python train.py --d_mlp=384 --norm="layernorm" --norm_place="pre" --positions="rope" --bias="none" --init_std_qkv=0.051 --weight_decay=0.069 --lr_head=0.00545 --schedule="wsd" --decay_shape="pow" --doc_mask=true
Each number is 128 + 32 x the weight over its row's rms, rounded and kept within 0 to 255. Layers, rows and columns count from 0. Numbers have three digits each. The size before them is the row's rms in percent of the matrix's.

# layer 6 MLP down (transposed), 384x96, rms 0.139, rows 353-383, columns 0-95
092:048134171195103132157134166079107110144074154146114153148147040161094080149103110107173167137160165119160171127156118106147128106158107102122078132117124107089175095072153153113067110182068125107143093124147152182111139102173146145132131106139072096119133124097150118151157100098117180160
105:156096139109154125128125098087128109140118116104146144115108127142190052161080152112102154100138129110134131100176120198176167113148149137077133174219094128168145135103153173175115105145127100133109128140152097104056141134139097033083169147132121149085120085112158085168121128058147112103
113:128122151131092146128145111193071125133121095146156095220129135083163056133107102162151088159131154099137130103131143199108112138144162046096116158105078132098113153132114101087160168166125133108149064119126142119105136139194172083112109167173171064126089132158144106169079116110116131124
092:217113125170144136075092091132153159130188129143112093132162127111113120095140150080096139120095102100164124142112129202121149102138051118106146165122106080125168166116077172125178149140103117146113095130110145147109135077111166139080135063110124120131006142156127162079112153120124125138
091:196126117098121181175125158090178116099116079160084138043168130121109054144081083125178156164098136158173151129152086073105146124159162120110105113136122115111114061089127124137109152115137093142157115121131159101116158179065148106167108148142118119144102070092063149076116148142130154105
091:080112173188088126091119124147086119135135130167125140089187138104107171099105107171109126148162150159162145175119166144152106127136107154191092097109155138220091108176129086109138131101164170094184136143127085145101131150200137116132168127152172087162139112106145121074048135144165161157
088:191190162135077149122148156093161107063088123170149104124180106183108107183112154181138146154176144160130112115145062085083128126051146189139099178107141138137131118138132077170174139111081129095136149130094117135152115121089135149096110152126059141149155131168133133076128174120162115163
114:167152152121145150081109145112064113101174103125154144134137164110082087116153131110112182149167084111088143141130149116125088130091075083109098167090139094157189163107130064144167097159141108110141159119168164161073079106045127058135142191112134102185122135151125126169170097165114110118
107:110174054166122152178111149145096157157043107144086106102135119106080156094116117120115161115148165147090125105098061098151119095120097067102123137145107097085210123168165195112134096142174173103150121210099113123123142094121135094106096086134121110146099152132141116147156129102070105141
106:157066108165101112091175089079102075193072141157056149176099135098120192156131129172132107158134169108093167140124110136044102153112124090140159156088107101075120154170062120086111152127119157145114127160138135122098179144077135147169152137140165121139113162150145135169151137130145151178
088:145143146128134109164204106118121176147131130057136138118138171082098070141114132171096061116155081110090114135088144080108116068066154078142123095136091105161151097118208132129153085164089138179106111102069129125146122111142113146147174146127120189144177154106141140117064140154121081127
106:127157086098171170118110123132059142120146154098127137136109117133119141133075145143182164141076107088130119091125183079151130135133086143218112065106148113116151075099101115189115181170130075139175087149112115163094143102108072189115162099150093132080133081089102096124119149103090139096
102:129095177111137101095104163128100099138182253132117122154105131103162156142220114124185068075121118117131141172160100094150105145102131110156113135123142134074115136098141114070171096124088172181128124140139090158105142146085165141085164116141102108125107122139099131187142113105166072113
105:146164172113145119158140095137127157153091133152133174158167136116140118117156060161178071145133108094074137126101163109107093121152196108111106106074143156144133096168141135080086125128199192115161125116103131151104128150093156158122205126155088093128193099098180114062172131107161145082
088:121115117143141139107129154103128103076120127112082125102150104097136180142131076135134200232120129128129129108086144105116166140170157098119108074140132110111173148149088022114150126109157175116142143162123156114202082121070110165171133178142121106141160147092157171134084098065151126125
097:126122067173136129093106128133174158097119101111125074153116144133077135138146119106106152108098212138209103156088088144121153082116088109177130149100110079069177132138121123157164134119152128190151094085105095123133145106098096122081054114156192129121164162142109073078107112155081115140
102:124132107158130078150141152093116147099131154141170136120108116129200146121105098098089090127041190192134112181118158159110163124153166140135157131163096160149154129140137116148116072060109117125130139082148111113170145111091126116131138124123063138169037164131139085106211096094115133184
094:111115142147132136143117089083105079146154102103128145170162186085085095165121203059141105139144122131089113094163130069166148122077072102112139083109126154121169074142057092112137084097148116122095162097072147114112157149089119132116077183149111070144155124188106119127180127154109111129
096:059127074127166153049126132154106179151092137152172114147127078114112107166101174086113159154181140209122124138125110185143135065095114083128100095114187170155148126120121103143172094172179057154148152115174167115117104136181126141123147151187125115104165109129115165096116123125140121109
095:103088107151100089117128106175150160091091125135093116105170178118139081181140134108152148169135071118177134114165107160161169063135162098156126119133095104118130133163129168107115184109097200122178114114072115149087144126096122145062067135123158187141189147174140145106151163175142123068
092:061149149103129193094127098087107117116124147166085075105092165138153160144135119140136111090156128140192138175130105194156100125147104075129086098093158117112148121090126177159056118106107129120103115124126152175082137087134056113097154178114100130147079065169160173120147103160136193126
100:131140123149142146103090146122143102124127152155127184111163162140122169171111081143143065143099155110127148160107180110198084144136158069179115113020112163137135107075092125051165108181087106169147129082099147141115096175141106114118099165125135121124193150154086145143150112109149118178
103:128137127145089101101126125089147102129110148105177082109110153151083131104164089092103101125098073166138140132126239126097155153163075064111083189103134119118107155162121133119104177127107146122165195176154054095125077115116196143120129139121106111157147144114086071107108170157112112142
111:134096136141097163102135139159133124114160112122172181063116129124132133114127091133162154089148187178107066105113149137094125081166086120141060133144121099155077119196112097167127127158109130198151142178164111169123153128174167088058134092145134143094080139117141145134165176193167179150
105:180157163107104100121189129130111163085128052099108201126088053142174106141137158102092112150171153161131088087124083138164092147141100163141132148150154147135133138135118104170115146136160110119142051133117173094103155164118153097095166103068182128127109187121107102119162138106100050113
098:126166076158140187124112102128133106092107092162090115111206074104171102162060064096055172114072167125135150133104116146143126165157085123154072154125135143155124126140094136090157190093153093124111144131115169129146136136169109078135164134180088164111200130112117147133120187126146107120
105:156163192143162116122163134107122111090129180125127100167068171114125162110136175123148105083175124171106140155111095089127190067125155102145126071067149085137092137053097147132165169143152104175130100136142148136111121109141077159115164080121142139128148130167072183132054105120070148119
087:058128142045147168096149171146123123125179119144184162102111099170111116150160126093113131202119142158151105115134128120169182078104130159190123159143157096107167082083125160119064157108140140123139149149080099149112145155146083151204091137081176134083107117166145122158107156178112106130
102:209094108069157127074078107164157133107132134080132135128161072140129198140153170084128108117099141117142154167116102145142158103121102178086158098167132134143132123147128155127105165125130159090138116126067084187163149091070110103132101099072169107135205121166102101128114179106163119071
107:145145131135108146115111041122168112125152110098148095102118144128153127118138112110123132128137110168085173076117167087182188175111120152166128106099121152190094129177211134121116119099132118130126170176176095095190203133156082128125153125098164128147153079122115134090062090185119176109
098:087141143164141121153141140132147117107146120093149182106124081115140148084107046036163149208068123124126117168123081142096118156170126125101102111108129109168124099109172109075196092195102099078110123057125121096116124149127099132090153149105109145103137097109179097116139166115135071111
# layer 6 MLP up, 384x96, rms 0.14, rows 354-383, columns 0-95
108:104169105098100143176098110140075128080189126170148110153087121120094157142139067147201111104142162114056111120112138076084121172089109098159145114104136101128147119103086157147082161106113168154132066096097172132096160108141071093155046118067136120102135137131106099126118175135079144150
102:127165111101084130193121132106120153165075141122092127090135153111134239121181159113100129163141118168069110120147098068155129173141127165174096108072149142119106154129170118175138123131082160081103083101108151122161126103101092087096086121088126112114193122090059133113167125126119132086
107:076146162130126169142169116174130091105098155084128114151087074172140111106149123156144126133205136124076095083169123074114147180118156141133124102107163078140118053130144072137089123171133073168128163158107159136140108122121139112157081168119124132133220122118113078150165164160152114195
108:093174157122107121113151068146134102164151116104156141178087126078160150085106168160129136086095119113069105120122160160175097108077164134096095088081123192175207210125124122115136100096114177119117161131104128113176137157108078130107123159144121137069152132122103064188147108105102125141
090:082131126144171158121081092165153095075135149065193119098067183105065165139130054161133157114141096110035139108126133097170080130102138117080128145136083130141111163132163144147141121096109104150088132112201130123124122105128115133094135181072122181127099124098160124151088147126176151111
101:086096113138169117144134125234091119164197125105112128133134185099104166085136093126085162109104136088175155166144160142128123126146131068133153091138122134152163166140075195095134124151122116159148151146189175063119200139154126163171153127130180132108172138107121119180131103169117160130
104:157146112125158103079195123102112167155074123088113156054155115160166129130160179118073107104174092163154118154137223022129068131141116145099165129170130128159108122129130160139086138131095097108138106091123117093092098175124113112150176093113145121097136059124120129123134159169128125125
106:142159133114143090095176100105150089123164079133151150185116123135197117143132188112150128128196077079077160098130137124129125124120159129121120146104125151167113086142129136141117226206083108096096156095104123156083097149148133164078163088138088142110144085123173119101116160149182105189
104:145171132177140153140152132155168110121215169161171137102097143138138162151101111176163166153150121128090135163146135162106147129123126122199063157192139193134154145146144146113143135163090068139167080105156154148114136105052182152121086134110151090125142115134180144089066125149095093169
106:122151074147101150101078175063129079120122171159130128157118076157142176106148152072168158131158150147151098105141098184113161184160131129130139138095180195127180172153071127152121145066189131085152118167129102151138160131098142147155092112110168153114087103126123131079152138102126172195
098:119176112108124107104090178118151114139138075168132141129097101082149134090167080174121109148202132124129119170140072168132164118106159158064114126143148130167129154159103162061029110067120146088088170150126130111125117135081149054127097094093189119149126120118151124133166113119126108186
102:090156108072147074176124099095125099080136134105154133099118148156126149135149104107040137144100165140140097086158149176094161070170133156072126148102092163181136106181137189109103163147141149137142167141160194095157104130098154128145102130151177084180107117097095150107100158140060168117
109:135138106102083141173139136127063143148102127088177136136140115177162200168108094099104121100144194166145101139186149085127168133144078135130149133150114169108142179128125121131103124133112100117101102119075177143078074159132104192138078083158184194123136146133071183092147165112176114142
090:092149133121121122126078086169125130127082165092167086076113165119082073114114180125085101104126124163130109100192113059098121138085189111100200151140140145135101083105139135078134144122092061126105115099130044127078109158114091147077155096141150181129175131111132088163143129130164144123
099:071143126071159142122168126158084108143169142082158163096131096132113168108083091098075130137103091136044139177132132054134128184144159118094175071128152125134115143091100144098152119132116148092160087179153131166109163083069218153144115116121084128077126147132139128142161158099112156131
098:104128159067119156131153114084085145099190097100101124110149121104127110103183156131161147125204130104190101069198132093098164146154113112141103147109112117119153107114146144174103129136086113089078160063111113156104146169127224151089085119145138110138124128148139144096131081156206090118
098:189150100116150092103063149079132175139148131128134154121108078126153114114136118126098110129088092083154100138149157093097136181213143155129147188186081111149094151093163196137085160150177133178099112058146164121143113108138144184151150145090135160138111128120108154065096108150098113083
096:137148164084125108143166056115116125119177124141139121110113154078101111127153126144089160102154098087124149104074121094113215163102153139171152168120074111104117131145057132130123158108022186123102126107154147173170091115184113126170137058084127142128101142127153131119162171106140125173
100:162203146082116140124143163139098088124124090111143174164161165200081172093120116131099065084131103082133102179178084105118130222098094152102182125113162109101102152087123105121160125181121082111155139135172158092172146096160145160115140153103120107097139117091113103086136120149093164130
099:138133088168135121127139138176117127158141132098143207167159136124176089126144170121115109148116118118082136079133137039139147135113135147060124133126131132165184161200112097131187157113108078140197128157160118074161135146124171150132142070150147115097200172112145065158113107106121085093
108:146121084172128089128128174066078155134139126140106145142135112109131112114131127079116184163137125114133173103135141108149173129113090184040164163175171127163116168168153175139102162146138117117107130140164115103118201143093178185146154141132153141106097121153168100016132143168107104087
102:145107121144083141178160111161153108204164108128120120114156185097148120061095130115098173112153151129155221117200130104092077110154158124165103132125089132136125156149116119081122087128117073112189106049139130113151124118096152124129117079043180128118132091126143073123137123117152097114
102:151157145171157088108125100129096128083106081130130143148085132116167151179126091088097145145142103141132222181139128091122124186129171132112111116044097099105095118127108098097138156119130151090091103150172202107083059142150120143133111120113050105090186130067110146100159105122097116122
097:103147126189076134108150113085108085140111199121098130141125139140140160114150088097128126182167047157112076169148166094121142180164176132127137145021150110132101135153084165140120149116108120133138192115141115096139101104121139197106126142171150064063174119130154159100114139151119161136
105:154112133135073056139117102103161123113099122134173083110060104155125101172149140143079140162130156126172111081093128171123171114117161211087100116148104118076152096145144134101116113120083097146128106126077084091088170142046174146102086133122161110127125176150069103144140079158127075140
097:129103091070152146111160113120150045073110173108143170151128097124102167133111135165146144169125110106078128102138127129128103159098196072059124193136167163135188128157118117147166119081116159110161113147136101146072136133055189131110096169148096137117100174134126129097125146105206103133
090:132128184160116085155149119070104099099141125113127178168135140080127124180116072151043113095160167144146182118155113149080106157132094104106129112124124141084180138158099137120195153141047163146092067082114164184130173099073127096126105117146124118154124111128096129090069163093122139118
100:181158137093152138156094100108105111168143113161173069112116124099133105123128095114151121104152044127087118148138119099067096072082203095159116135144131068147127156160117202102128108117068149171157085145180159099099109128123167136135156151121149132121106084135171154205130078125156087113
098:101136113121119119173116112152119146070151153165146126099138129104156192103115092162189123141184102114107118124176101128075078159093142076080137142069187115093130104217140163136145100145105156112112094104177159151204098169098144115096145134155119174148159157062143140160089098122147093141
094:133076195151117089143093113161134187134115149108110178096079132137146126140160106108058139072090116151100125063136146093128091107175142100156147123149133106196059138112163134149071149060074169113168123104116110176148107157111112158096100088102101109145172108141061116168143156132117128155